Weights of a small transformer language model: 8 heads of 32, a variant of Muon for these matrices.
Each number is 128 + 32 x the weight over its row's rms, rounded and kept within 0 to 255. Layers, rows and columns count from 0. Numbers have three digits each. The size before them is the row's rms in percent of the matrix's.

# layer 4 MLP up, 512x128, rms 0.262, rows 337-443, columns 64-127
047:167107147166146109102131176104134117105142103131116138046091210122147173154184061103122102076158167106101103153107138115152126092130105155109146160136171179160183113131134170166139104119086160
045:107163128132167097162068171133105162117129137181144091135203134131186081130154128146069131122152154080090125199126139128084113148111111090142124142144157130130162168112141132109107177103116127
185:157101083144113120187120133179086132167106146159155125083140170123071135121105125152089086178085082140104134148165123031158113129140064115120177139148079126149076143132140100118136187169158151
176:117179076136133173120160122182134117094099131142180091073147122129155159146186104126179138156135151179165089113121153095102142072128120144115202112078082151150135096113149158147134044106142058
049:133145108138131111095129136153177099081164107088115133098159163091140092131142078133155131107142168148125171131089145139072183138162095124135197123105115158196158107107139102092053083113201131
044:132106082137112072110106126143104196135124141134156101067109189120153095135113210109069125122153187184168113105155138081117132110119126171140144130068112125104140117117134153159098172119115121
057:176157098075138127160125152215158141131171095151069142126116194131144186127190067136160095110117129138142145150134157103108098118182118150130123090123107163143135103084144122139066116130167160
049:152160154154097111126113166135142141142162103161094140148155154089112104095148122107169121113132137161118120081121150097108101178101081136070128125108128070125160113143073083143091146121102122
075:177116132109148171088113174081138160155088153142129089120097141182153057150202165111129123107205155105089086113095129119099127119084132121111134114035135163140142138125120109130086065147098140
192:193165140146150136138153100177152184117069123168176118131076170170165103167128089140173123168134122083155094159121103154130101130099066112181145141165194111124099085181088107098107125149095128
075:164126116153190149066181159204136139149152107164150158143152181142119098161137113092146094068085136181193086128169147118159141133109097147134172108129084191118090088134146092179124171196153176
213:087130131107188142089121155098098055105179153140122070115105184142139121140128125149125159064164106097150096080055114153067073116122107094151128180130129183098047139126104195130096154162119110
100:158115080131091086094088165218093147133105173162118121108151181148134165178114149124099157090101186198106113112101152145107121102127167164128086077126084176154130158137105158129118144180116071
208:093142116152098174081076114165134195119159120156120157157156215128114129125138187137175085178147115124117070128153141108073177061141145138102149134102160151107111173101111093110137101134078103
067:148128135162168142087072157151107136145127116100124154166147067122142168154223118147108134165092124165082143048109184117125181140179162102089147209099127127109144121084123136139086131115143092
041:136139109113148173149171166151195153134081109168150118095159212086153181174136158151072125078165115156125111173115173087137109147166108140136086117138149118112176148091187152136065139142028118
047:155123111116130141113114186182131155174136138224095106093188126071180151134149109122104098123137140109140061178117152078148112152099116109106125160112129109094126140084159167174092139176085169
061:165110167069153164095122100155138152140124114138162128110157172107110118150160105172102121105150140126151102149206155092124101125164112109122152120117088107118151138173172097148085157196125084
047:184178160112131074086136207094112109177103141158129157076109119142149082180120077152140106102108147132108087161160207102093105089157137110094097148104118145132136129083121088118090162147143184
041:143094128188169145069157097101179129127135096145100118138150182102082118136151105130134115055100105197179083099075131093128139086122106180105116117082122081106145134129143133109062136110116127
059:143101095101133088221143172204146155143101090136127123143095162097071150139125155114147101112130159130128132079131200091160143091098103114147163140093096139182142135102072173108095157121088186
214:134111144159175099111106134174052135161125131159141116095128143141158125102119167117123142099131154098144158111064112144117184123105083156141143127111093123152075156159128165119098146139137139
134:102154161167133178139068141060117129110152124142111145104173140133097127114129141152122104082169088134114081062105099088103117130105099104094094059121113122170084153165115077171172133186125119
043:161168089188138149065142194168192157146146097126148148124138172089127132121193158094100105064144109139175159167107163071163105117159087071087112193093092122113178155064151150129091139166055105
067:154092159159158092141128148143137109173129127072107127107154152136100106177158110110124120109110147149114102090164117149149147161139065099125168185058155098123133105120164141159107187124123145
045:142088203094156128096108106130135154118096094130101136092162140071163166146130058136105091086059114141163085133140183127156156104121092181081185162121070129156170154123067078155103185182072124
042:130141121107147146083137191169161155139149088109099128106137203079154140131147055121129116073146106128132135082124183112141126090157092120105155104092139175135140127143131070073039155177111128
056:164173139106147148086169137158147085178125107119121172084160172101127103148167077098152104052090159143141123133142128092130132140138072106114194141077116110115149183142159082106121113088121142
209:166078093100123124100121189184049146136082178155073162136177170145124117140173173117103114123176149197168163121095186169129131071087111138086197122153100146094120155117180127139120128142122113
052:158144178092163099081112164117137107161052106171183117087113156161121130149116152084081104090092154171159121205063195081132147112148125133109128122079116106153152115103141106122125123137062096
089:209170125116108163087085157131176151134147096191130172141152164132163196137185126114145085089114092201102175159102136047126092081137116106109102107111084172162121129100151166091060133153157106
041:110142137181160092081100163141164119180164118190145143083193185066153139175165139116129076085093172191142136167174126047117140074146125109144161120133132162146163173125129092134033136183087129
059:145117153144088149106127139171131103162138094149119167122126166134097140136149123112129119139130138150121083172136132035086130135137130111127152137111124137139154101142169109141122144154066141
156:182148123122114132132140135106122081132083160141107105171100039162123084165163123175136048131133103051134121116154141145105141098103100087047138131079150129168103106098121123135163101125123166
156:175126067132074126092097107132130167148170161177088135079168144061082107086166132144109131124100205167086081122097157110124141091100149159080123128115132115160135094119136088175102166120111086
060:111163131105096152066094168172120153162133153098112150140157166122127116093139101166113163081170127131118122127107129087147137093175100122176101099092104112139158185092179084165092157099141150
044:125194114121101135159161144113068146164148078197165146139111189109178141135161095126154130134157125091107117098089157109120131183121126117100140117127166099160129115067109133140086096181075081
088:106095095093184159081057158161092182129125118103141129130142189119186141113108142111104104113225128138098149166119103145106134113062093093127146174084100137084160123173141141108029131165151139
092:170169130152197116072081133156164127164168169123071137108146188141117177117135115144148085121083156141099154113173169068098091050146117113174156161059076149141142117132106116136111155140177194
055:098144157144123136144130145149108085150106134149118127123054190128147093133157163078109091122158161219134069133063098127158098178146094121161110100111155130132141060132162125145131163128140103
174:211161106152126118127118140163161142123126108193144078144128155103134113196188134138162137191139051083115083111111116127143146096127159137126082123177113181173098108120153151091095123219112070
064:141144150138114143102133187138137162176140100167141111101166104103168120213150154135135140106130161163113103191122127089130119151162117121061156135144157124121157142088159101095080112139116098
049:158180099148128178107076131142118180144074140137146147144092170129173093127156085162208117070143162137169054163162129135121105121111140066141120161105171135096176104122166121161113170163144132
060:125119132126199169058100153169154153156118114101062166115156195129122128127138099140180120096093182124136153145119193092114111118165115139127127152081091133151187135133142111145053117137152144
063:104137113130072192144148156148161162172121143195115141121118196078147168137174147121108135103143161221076126147163144097116141123142133122128114139053133134080138106097131085137102136179107121
177:165150129150111125106116135170138140159144104109138209165181172130131163095168182055145095127172140157170112106148112135117118133097050099126185186091085127107145093125139161135116142133106111
197:125143150110081172117110137098125119100126164185089094138136153142177172126125140137159106111137112126073114153124099116058103112129189048131110143116078149120086094133117156131166061137150088
090:150126138113103126128039148129122205104141128131144150113139122157143144101085109117149122133161125188079127127101169110132196126114142145111085097103137033177126098118078096163095154156111101
043:078188117122137139105115122165194105133133123180139176165128134113158155107170178107088133079113174118170110163077173066109180087174170138122130119103146137125149095105137108105082159186089091
059:182138130169156136033101186235155162134104155107192131101115128107151098115077072110120100160124118080113094096103158106156151127111150128123189146066110099097172108089119090110083173167094117
058:140086165125129131080157140165156134169086149094135134130124159136088120172144098170131106073087140106182137121127178068125137166153108093131134162084145123180163124130173159100126116129158149
054:142116144142159064112139143155077079162114093147164139117177168119046140138123124166137119130130147149137083107126168073068168139141155105041133151093181169141138133114107095105146160205096085
057:103169106143094153078107180161141088180129113194134122110174133143179130111133100135113099116171151127143088110167140081149148172136118136138139116125104098150129141136186091139117174169141111
051:120207073121117124129107165133167187171130137140089117075170198066145161154198096126091100133163109154115104142100131124150111117152119130130125118079083166119142105078174180144110149097147197
048:173142121108166136064132174164086155167122104125107100144167166108142180099199132149123092084118146112147084096110179066128081081119145100121126141121126159130157180130116142152127114132142139
049:126129084154170158123124142164166133165140124131146142092149140125141146153155132057104101130130202171068100120135134074164174136160114120112158133066120135103167147095125088118109176145120122
069:153178076135107112095119159198189114111101129175140151107111179084129190124149130099081121096135121146104149138108153074144106072136124165111194124114111150059133105135087169087000100140093147
054:225092107177129126124138163127158130232142141138142166111133143145161067117229058124123069178176149172104106110147104132097139096118093109150132166097116122132124134119122090130085174137105112
061:123132090160115140176184150196188119112132103118115150110145148095083120110181108170157132041087134134107169094112140085088103135120043114071165116042126135160156166115126171116101155118116135
043:125107109097169133122146210175124154141192166071112137131182162079155132177154112140103115168150069108151163145105161079155126122082100154089152100083118148142136100137135156172090158093167126
067:147156083163164153095148152148137128114072126122125168151123132121125087120115136152165128093094131130142077148103157157085103089127121151142119193059123098159120135150103111094100086166139135
061:083160148083145142117125139132177119147122178145138122074111150073135111141184085176067119085114121162088099161063212103140168103175129092122195171107102117190120113124109142126103142137089080
043:159134118115144107081138168131181145146105101155143132122144175120134189128123120156078114110129147152152126150167162064128134101128126141124119158097122188138140180149141074150124150148121117
046:152121175138126123104137136144133094131104138160156110129148174130143118143160125139159047092109179155121102154133105060135157202122080079134131126088113112143160155169150134134122136094083190
036:181115169168195089083159176137197194095123140134135095100148161105125104138128105084081065116141112133101131141145124116136096079156085175118155147049170133105118122155124108153072133138090128
064:094145117142157136083110131179168171135156104095129152148131157087154165099165071144108087092116137132118140115107158090104147121147128140159141163085084104110164064170098100187109145088110144
044:163143066147181099068108133126154175079147047156191089040164186119131148146157119139126090080137144127118108206088127120126146123150117136090130114097117138132146157147160072131132151094071100
035:119141146128154165131099147116172188151140149149105129153155165123221186216118151094085117124129132160115083169097163072177101125126150152099097104071179159141194135113148124110087131154108128
214:084151187157214155090141189096149133131165179176119157171083175161096107154124134142122078137160124115078113130111149099085102163089098090195145145054141145131105101150194118103135178138149162
045:146108127137138123128107120165135176113077090152122162071087162102175125164150071144122100066146138172155110140160168097128097125214102195174141115095113131106121124130153136164122155155124158
083:121139136182144059121076155088069146147094193131114124121196115121156124142127100158111111073182109144129121100142147155093132070133131078112158187108089057136133143134163143104087121116156147
041:200088118169136115094126163128105170180144124157167121097142127158113102139164136124119123099149137116062134119099156060171123087129174098144105171065128122179154090157107106162088179120098108
057:086106173127141139113055128140127130152122186140143140143132134102129126107170106159111150121166131176161071130112158061092161159150158133144091118125095137177143106128092134173121088101069120
053:175170134111139102113141096160113140140149083130218123125152125094160123187152103104110121099129120154091065086137176087128123086146124074180176150078144164083130168122189121115093110118164165
134:191133176140156106152112157107117134144120187126121126110098121155148106107161128176129146136103145137084122122110147118141093112138057117132135105086151050121119171134108102170117127123076166
053:127100109146113166145115126147145105163077149172117185145147139098168134178145121119148111103138179178157102141136108065091089146164146155098116124140132109139145114132147103167082137148126138
167:181080092141100176134094109135176158148105137120134134159099173108129163145129165099098189135092139132162130119141137093124171106138103115095075169134156125190084132149090173137131095154136155
069:127098200152154189151148154129148151147074142140150160104120160067199148150121150135102140113144189172165084095127219131119104089069068172117078133096131096075122118160156165113096136154124139
106:122174088140213168110155091119149148152143105116135150153140129076113117082173106080142145099139110156102144103094107118180128088149077179140145139094131106117102165142146132143091138171133158
198:117171087154147142083108109156114145125138130148182136147115126143154103124171187083208087146174122142119162132159101091101179117107177095143145131094110170172100117095109133129087123171138197
043:136131125189060101136114158181199137087111085135117171145090160074150064133176094069115121107113126150109093183112117074091163135171109164140122125110124102154132107160125107140086104142142113
138:130159101137060082099138118148116113164147097156140113146094175121105075077112128137052120108138097122101101137162144111061153102083141141149103123097127132064138102132100117134125167176107182
047:142154098106163124111066140153137188128136159117111064152163152157157126123105146169120164080116094131148158138097181086143103115117161090117109160112106058147183154092100133088051145147128129
053:147180087092151156124139170141183162155132116151157024090161150117093109152155134165114107136156096156097057145114168076130144093162150136143171116116190106141134132065128117152087129144095134
164:117118125152120147081101067116092141097159122157137127089171142121129192083140182117146100112188178168134144164061116125108138116104055129135114089158099104136100136169109145117080120190126142
157:154162107192120096103129174129107141138055084123134082167064195116168113101094127124134136157189156107089155112088105102131176105095121164112152127101105111183176132104172140138060113086130123
044:179168063118098184088148186163143122126110061222106149090176153145143174173148122139147124112099136156177094138139166055101143140143090164105147096092091143137118196080134122133106085134107103
177:180123122127146155074140152171134182128133155117130124093126155093134112125125066157121182100107177115147091150102168165153164132091160162097080153132091114161082179120122137154095105119127209
057:128160124139150152125098163108135114174076161126123152152142153101136123184176150163099102048156116075114125113119128110052104099193093097115129128139128112147192130112142181143074184114106136
080:128157121119106153108128155143116120154123121168105142084133188145169116122185114114120169133112142130084112148148165125138104157162106134111071177120129073135117127097140147147090137141127213
186:216147152150169184131146138173102148157097154130097160125119094114185141156151144105150121187088122166117088118123092133099179103098069127080156181123070122144127125111145129159157155121122170
191:089133109126126152087113127162090078126179158158134140097129159127114129145125154145108114115095070082102093089113119158103074114113090110125115179139066126125062155111119199158131146210125114
073:159130112067114153104130083162122136142091128138123077105158155132145141112114147139181108112141154182114112141150110082121064041131062180087096108061181148117146130126123113124081136185136097
058:197149101116157141137127163154144098193122061186149138134120204156162087159125098119131085153128120128136104060151120091104086140106143105082146132104141213114172085144157113117053129160118129
194:168146127133148142113079169099131182110104150195137085198111131186135069112162160133142140103144076134170131159157157089121177096109047136099136180133164096121107196130134009116110134136079122
042:165082114116160141103137147107100187128140090133169146103111164111166155178142144121118085113125124124114096132090151099158168106137115151092138104081102099153160144178156135122042156091124139
060:171182115119144145120134146120148127083142091162101099097140158083157129158154143114122153081145097154098123110106182104091146102086133161092113139078141176134131106099179150073095122159125114
056:134121151120166176081156220202155203118096106072166147103129183080147168160162138139133060126144116141134146166121193084149082116098093099100138108108137150158171081118184130200096123113105136
102:172142073089153132127092143152192127124124142196141148126108144094129121166155102109110096040089124171159061156150150069143016126125113147108133161093157168127159121138128105090103132199143097
037:094141159163140117109130136101136166160142121146124137110144164099157146109100148135114105081070160109144106083137168098140098087189030167151145147017091194155150141101105094136093173138136124
059:193186121135128122138050131166118165109155119144098087087170195095148142167140157071107128089092182142108110101120177105096054105114103146165104188090090103098132141118060166160055130171117113
030:135169171138142098091139139133121128175167040108125093168137202078172125101152136110160098095105156118152098144137174116166119125166122124116121115130160129156120133110103094151150134156140154
049:180112082141126112120153156147144196112064082125089122097151205108148148106166140149145076083130131146091104182116162073093113144164096127161133152111127148166165155158150128172052123136082124
051:109106122153145096129086123171148122154082113154109151087136130138164112108116153165139106059110136149140123131177176115147062129141081135157104127039196143101089094176156144189039135174061112
091:146173135083123121114071137174143166128109145198158183112101149120117093149152170114143111151098140152132140104108139162081097129169154099134089162114149112111132115104161148134057094166156109
188:134169129139161163118074136149183156059143169168110103122064148169093090148193147133084183114155096167118121118113117098160096123154076139117130139135119193197097106135121104109134130162079150
060:071172078149136141128109193129142150143079117142112128087112154097175135114144095187155106101128150150118128149105140095188117118103130157103099080122097125125164112122099150062098127112142116
# layer 4 MLP down (transposed), 512x128, rms 0.227, rows 337-443, columns 64-127
046:149093103121142111109156115139104123141119157100068165195167117119118103092095111099098196128122125148173118122108103100115196133120157138157113088095114186173086115139152121075111196080144102
049:177148108062111162182190100135080078099131165131166148089145166132085094072086130134122110075153092148086153144147117119079080099095175182088139146129110194145125159126163119115117122104142081
165:097113106110104132100176105093135040081082176127165130089150143099122124115131079118149101145147045119105063095113168122086063140116103108145061107089109105137178124166109158118192108139125143
172:157076107142120091156141149123095156139100154152135096149119079170140072072120079145086140147112111116127072113119144095144165153144168115098064149172128117138178123113123114106083139124113170
053:131086129152111145126134132130135159122152136099070132122119079134134121117076120097123096131103180127186179117081149169158145057098152141155139142084165144155029115112106125196091134130143177
050:131163122122089144112199087107133146143103169086132117091204136129083116109090117129156128125119073112078130167127154079136134105078157139115138126150084091155120115106127135078108141116118124
069:185135119162122096171082174123141059109138125129068131123067079172057104120150125100104079103096108143112143165167157103113141118098131138125163178082104135105183088119149105193060112110133188
054:124112130092090147134170094128102116191112066169172152107098178156145135170116125153125100065135140146148150176121147100132137072154180128101091102152156135137140071150141164135146174142116104
095:080120128066127089144099144162137162150134067124174171142103128119125217124166140129089089123143115188144123194123125107093139135140100104132125074133180081105112099147132079152114104076121140
168:138143141101067144188142147109103165096101044089070148079140099128117141179118115158102171136059152140126138118163148155133135071203119104096126125092147104171093110160145174186089105086113121
098:118100148114157160116067168087134131144160194117100112183072054204150106085107110173111113173141128158131143142117141130166173156112155084080075161164149145128113173112103123120128135102196101
206:081120147119109172075143089083112131133145081054145150094121074178141153121114149142144151138181085137141153119147129113153123128134167114086080113105145133129107124127154137144095160113191100
119:057136129090148075112190083088158122164131142135135169153103097121150116140161118103120115132138123095115175140135092162163034182117155118114106147149148131122101160136121113171122139102147194
202:170062170130170102074163146108177146094213109129110154109105112063115065085176138150155107142128135084159132112149084128110148123111119076135084160154142127151063154168103168159068157122068142
091:127158123103141139121135137154161081117188143099118142163109097140173080067134084131097130126170158127170136174170128169162101104128103178089124175178160117103078092130113138125126138106122182
047:149105132091126211153114114096059133146112102063131130095123142059107178133078134125072135102128170111107135111109151132085153158063100085127079086125153129087157135113082120095156082145150077
062:097144184090149108076140097191132123145144128186085089136134140145143092101152119143116092152140116138191168122149096129149162095141103164089128112163151130165114141117150173112151123156132160
071:149098149175125151147102133084133148162120127129127139099070132137150109121178147147135123133148147198206098049137149129173160116124139118115099132108132154093133124083061111188191192088204179
053:120128108126085169228196088144114145122161167157100111134159116102122144138127136105111139107125182078116149167195127115107107154123094101152093173098118083165111191131100153146139133135082076
044:121148116117154076132087123073129085135129100092198116155137076127121124126090098118177121118122095178160184140097119123131104174158078066144148140123173145214099174117079140134104126152177139
073:162091123085132163101079109099155056146159165106095172105089132130111151149172149144086112122110130172137150107084178121063102135142139188159135136122103123089098099160116114183121180125168153
166:128122150114184124090158179081152100122128110145120160145086062189097133090179095151194173161125123117124150146131071097136088166080106142145135128197155133074097165152071120093142095097167199
128:110134117116083067119129146115132165162209087089149131047134088102132164143142125108152104098144117101024203150117118082167177216156136064100146121171157148105112092109074117159086123082125131
052:100071145148128110078169157076134115112117153119099127143167138151118124108173168140115125139115181162132255169140127122102114130125115135098141097193118156152127145114124135093124157120113179
088:125163168081088186100116098137126129073139133096179133140091176117135170139158134099132152088117093147099121119038125137150146136164117138181098184113113176143152171169060133086168112108092149
044:173148188078135183139111084138099169096096128159186144149116216111096092103190151157122200175144151155159162123098112119164132144162138072130119196128098102112080131173116083126141138137144163
051:171129167078103120056130138109141140127126186158097098106125062168137085133042111163127159180093140106070115067175118080125112149143129154105133158140134085086138085171075135137156139123150121
066:201138162137108094100118083086105113109155166172138145134138081173158178135186100122125100160147065103181116134149144152130153086060153109112065116173103138126143145105090158177194116136177111
166:140112117146091109175097117098094128145179093129091160145164127146103133137133149097119156097119133160197174179120143188176122070150152150114159186143156114175088159100120085147121141103123100
060:203104162138087125135106127176098103162143147134121134096114127162213161129089124116104107156129156130091088108135102087124123105095179115093076136141092133097120150107158132112144134111113137
110:129142132145169131197117101185123151104129111126169163020105157199065115147123132126117117145126107155134208154177104184087097172158144169070148091137122182115116121116161079163101166126147153
053:095134118108159168120212084126153073160056135181060141145125160118136163146133215103137156151103088114141173069082144105108153093084169195155106093121109110140125086120116136122149101102114194
062:106144072121077138041137082093178133136089165097157130189131111103102125169137105166129126038098135102086145110084105145157145151122096105159136102148129090123130200179096093066134112111108127
139:141105083137159146155137091103088148128077161118085159091104128098069156139173065210106142114134159184140110120130166171169175102135085118154097102201135139119164144138159120159150113164134124
143:141187140124137097163166133126113117058116055141129176102154138132124142112163139111116085194149143143145168082135144077164145056153109159108200158144121178076155131121081125169152160131160192
069:162143084156115148129150173109120097094121184137159113177123144116136171124092121125219125133085190095130129120150176150166118132159150113160099139155098168110114131075164093142143100103033110
067:144093128080134125140078045155127146136115082119158118054151142102127136070124181172130157152133127148153142201085131149091181108128135132130114140132113182154182214107153149153113157084099128
129:118097094099103105100153084040113135112144108164133165115041145096124087130106120106156188129172135118109145180141153148110185128137118133114130177122147188143128105135077110132205155091157120
100:129144088124145174148137149111157138129105159160133132137112100119087124126104107121136162159084133093144130191195090142147173184154153113060120111191102074121124126139154118130127084093216156
049:134122115197115143077160115197097120202118175157136115144164125130117129141123156200110098130129128119128071141171152107159102132133133141199082128138105125132117178185062088150085052151134164
153:115096158108114163149160122115122185169143128126136085134140192091155103131131118152112073092136119144146109108154138116162106113178112076125146093093078153149097114190123113129120089136058107
071:110098169104129161157125162094102092116089142128098161121088124176133174152156153205148089201156105144180155107159157119127148095114134169070111080124103175106109185161165112094164184112141141
048:176146170151104124175157122085108133209115108138185125206126094189115099101130102086110175118112109138075139119150129132120142123193144197105140042094190104138139101116150111113149115149114109
076:136146130101089156098150106118069156172145058152116140154142194177107103068115123060153141153134068105092154079124089180090144188137066155124124131096114110124058095152125163109162107116138113
071:134118181116138096087085072139134100108069187099167168072133153098174180101099110169140148181149077134176076088124134108145165138158142134140129127163247111106092132146137130142153143115167139
151:120189103171101154091106091100164097096130156088126111081156127117168167134193117103104108177141150111158141058133141101158123117076137128119160111145096107142125123134128137112192159087058103
168:089057091107149161126140121054037084093186111132073128108107113162132127116149119129155154138087091106150109103166126182109098118212130106096088149151107062119113176153084126102148110119138172
130:109104159142108152173152065122099104129120171119116053116078159162083073068100143103091123088125144186146119142162128158115178125137156162146170140157119125144155111122159118146201077120191162
050:110172170131150060088101091144112145083090139125146141145070128133167132136132123124132160087105128082166147124085122137127065098071146162123143139072123140115133170162103133148151157072137122
066:087132169126166145125061172100118155154167036123126123127148133105127095078125057138102086117144145099146091154191122117157140124118116090110117126082173177196078132116148136157211180040136112
062:110138144104085133084112100121132104145116186146121122045185106141127159118143166118129122165133123123078183090164103118155105068116099141081162094144072173164122148127068121191120122159164178
068:120108125128135164081103117160108074165147183158087117128107143081131126086174127126147207112148125192132101125142115114158155104143117104186125125135124133176132132089105105100137075113188062
062:087127146073096157136108145119109150145164112142095134173156129117105176103146103115134103153088109094112126103114133181150149144102167185100169123135130167153059095071070106163108097146156141
073:112135086155184167113127113117132107121118108080170127120106089143173136100094144141151149201123131166130174102164132173192131117114156150113105128192164130032177136085135140135075134118132087
053:153109222120140091110144116103114124103128147088122111085136089126114187136129079109133142176131141161176122131134163115199099116161184139066110133117198112124131156195159090179133100178157109
055:153117135156127086126093108109147128178092118135159136104135105206128122068137100178137146171112110117134156128216113130103114071014150133178072121106104147093129099155112132184098127117094111
090:103089168130125153111188116118088110124119139123136102133063143171097161082088146202097190152113103139138084115127108108138117116128110156107120110140098117151099122136090158134217098033153134
069:142121137134117152087111088156123163110092138071109145124158167050108151152115134133107208081078117114111157144141112105130121136108131120114136180124112161123122198161058131140149100136178148
059:175129128093121092145141119152070101163153149139087139057134152101111155108104127109166152113138118070123117066112102142211164154151154117159147128159119139127187123148135157128233142198143142
053:116124113145144148179142166133151135065177134139156122172133048189141113122195094137158109110119088168136197182067174121127139113135102139141039076092125135066094165080158100144124117112195128
066:168101158169121154078146086101205092122129173181095130078129115132118076102122079183102126083130109176140162084164067079055108125087086128188129088118131134197155144114105133162142113122158148
077:166089113085080124139161119146122129120100155162125109106170126123116222139142181133149133112131142125099103101111106125067115156102109153156103125142150203183109176096052134115157134115111104
050:148178109133081199123186199152146102107087128135130120114154186073131081088097098135182169094175160154107169146126183123121124075163152133139121135112157135079192165134163123047086116133103114
053:126110078138104116122100123088141103079192127136132162170086116141183114123123113122194155072195158165114083181130107140146162102161107116171096131149070172082100122024119119134088103111148173
034:136084170124123153108182122155130096103168121123149111127119097124141134053123177095163148129096115142060188188113109131119109143125151155167160157101127106195110215162090120094186076104116152
073:156164134130133139116075150108168094158097171096187154108101111136128020151145124112056130099143126188061082180130150120124117117082180099130115184139120149085148172140095079134125082151131147
050:122150069082177178182076161136041118149138096160154156130184146162132080093149163109100013131117095112140149146111155110129080127136144100140093139090145167102152149077120098141110094108116115
039:184074109070131160168142092140145107092118121102107116090101065104108119156126114043167181137135126106079150166159089159122120107146173162139159152100113122088094162111117124096121103103067117
169:121186050102089163171180092080088085124113136127053120159109125149140164211142153120098080127142141146129186100185122133103151110142102112144137073129119110154123108082085154120139088157132178
042:126117136097104121127119116115116173156127166080114176171134134168093147083173086149142109131127104135000120113096121120090118177128104094099103156150105117120126101158116086102135137098091058
092:134113135173097125078098119141154060126152104166137077108103083155131108150169139127073164184114085174088108209136120101122163185076155149102142145151160122111107176118094124115105165105121137
048:085123133137157144180167099142116166139155108102151126127169112133097151110127133072118214122172108149145158183193146125091137138083144151122115078128106088092130166157093165098139117144124106
069:109131122064149153158193154139100090131148129151118080149102097125158063109062082153101144175159112155117166082193105160130128129180130147108113056117126155170052120081154126114121132106176079
063:121148031099152130107088133070182112130115200123102074059139154144088103141102085116118110171136108173116116096083136154081192135118198152110120137130159130197135118206135106094116106114140125
138:083089101133135111146183150096149102077140133132215180153153148122105156161130171170173114158116177094140116160145101136154100131154149165150101119101132181101100120147141184082150101100118098
063:107131177069084113124138113108153102110078135166107148139174116230104130065120134115132114139116125118143105129133154155094114154133089122138122118093149147102048134204101148138126103148159153
157:109059135107095079132140134057067083137126099098103154125169095089135132130152165122198114099060194113155147089134126117136114116136153111102113138174127116142134125107032128122206119141142153
080:139141121127061111115093122114119136136072147113112084156101096161097117126148050163119091197146101185137133120163078180143115155161150144120167105154129104085126158142161148143163154093124167
118:142109173123151129122088110104125148139140117194081120056099154123166169109135133126118127141126125123163108143129130102157141083128115199128102152154140156102180142137198114153113126107144168
173:142066134109181154172131130085093092116120094110109121109176169163070150103182102132124094159148103111113159060109103110118126133139153105055115131139154074180157125115114137163133128108119131
044:161130114132132137101113180131108093125150172071149142044061108134111132132097147154160118124139093142184127124101100037139117062163111146181075095118128137092142141190170157187152075118116087
132:148213163081140132101098176126145123101153151162072146112133089174148128085146127091172142060100123180088138134179115123152101155116178112109130131132125093104080116161200129146180107091098112
062:145161120127101163118120134099125109155130175121164156126149143148094131084147146127104090142154155107143149115129125198059130210129129190147117135103134192134111130099092192124162105090060140
073:149106093083102146171120126114122116173108125179110170132089126142107139158095155112153107137079114142139100137157163121116137122085076097091124113173079076132081082138131102179115190076113126
162:108059141070067143163169137167132095145120122064086141087133132059158144182167120154146113187131097085132136133116111101116129105103113140082100109099121071158093128142158143108127117110141153
135:143139201155164129124119113103113153096144079149042069084074109121151153173155118119121144111082181089162154079160061096157112126152108144139146088130097119106086088151129127112151115093187150
050:150125168072133133135172135140102105155151058121107161104120152118120042116119127168109056128144101049111217099132135162131130129117106103140124113127167129143078113144189155119148125088154091
146:098127134147095163078167133150124089109137083019125128068100103166153067162166161045169099145120157131172098127133111175159154125151168157152059113194142168120105139135095105079106158073190158
067:109147132084113145122121085138105085074076174073163099062074142115107099120128145134122187118168154113093155101127060164054170117124153120119106133152126118088123104136139140103172148156130105
079:155110075107160096132167114106119046187074092145067132101093128150139155151109137138118134142148088092160131122206146139102114079120074126153143162072127138082092114081042164130166157110107158
170:114169100067107140146104177062157086092130124112125150115114106176134169129104069142104148158138084098136140135157167058130154097160115078099134135161141200103124107209102152124117085108166138
206:079116060154152139196177131067152159117138081155085129051081080131145120150108131105163104115167131116154106177139082058121093126152156165098119103123122147097131084153180148164150104102160147
077:138144144111199078097165086123129130166141159187158133102144132133031178171119129087068164162138070068164128145132110151194139113140126092112122073125133134149065127148112106120169122179099115
061:153109095090120147138178116090105087115146129124101103109085103141088092119171114137131083125112123128176173132079107121111140129073122109137147171136151101160136167120181126155113066139075183
186:118122099087178156131139113077112154071075177105119108129147129126173139119122131164074124130089074154135159170173137092167148071109149177161158200120172137144123089144097121142144091175123057
044:138110154105094107162171117158102073125130155057097080147140094159163114133092075126103133123158141101119082135064091142102095156097154099097138146122073115125116131120124128125103127180064146
059:118085182139067121106246111145205128096091143119165107109144110133100117118128136154069152134160103144108122131189158109139136141132153106123107167128141169149120137155078118151181116133071123
075:095118103144066155118123140049082105178108071092158088133161081181083107131086177092108119130066093150154106119121106154111150101120194161133151159098136166172191124065139159105141180125106101
110:163185132110116113147106085122081090175060141146167080108160126161159158139136155131159076121205104095110090124087171107160123119165121178151098084123106132123124066175130115142058151130134161
040:161110120144155100158167080119124162159148095131078132141120067171132159117130115099121116137137139113139133133129090099128146118115129145115113115186189068100144102146099185121086104067123091
075:062110154110149130181135194133041137151077125102175112154157108147108130128094150166104119158153109095152095200155067138123143120174133133107137136152112102156063171152146105087096110072105196
032:093120093138141123050122116101172156127127134099096121096083096145136126143106095166136169119088193109091106111123154125092112113125174116105127102167115071185108109071109103131134192106129077
055:154158141068098113153067149114126108115169138138112150085153123128111137130135126161173027144104086090155143076123181160136155087148201097148109128153108185074101104123162125137136148103146092
059:093077128126142111111179121150172143130178129079128115179099123150192143123104174140148149122097122101162195193110098142106171136139137114081068114120106153145171113153146094100145203133161119
102:106159120144151103135163105092105156084146118106130174200117079084194142105123168055119120028127119172176184176092120107138140169109055106115106189058065151128104129155102174113106132170112127
154:110120110114126145174116167098152156094136136116143137108126117141135125138177122092109107165156114171083195141143057121081084165110195157099088152090160103096175118085101093180081100102161128
081:160117102110125131163142066166098098112052165154099110135088095182090090145103187141085120150165155145185096162115125117112065102149083117103106125186117119080173194153169141103154098140162116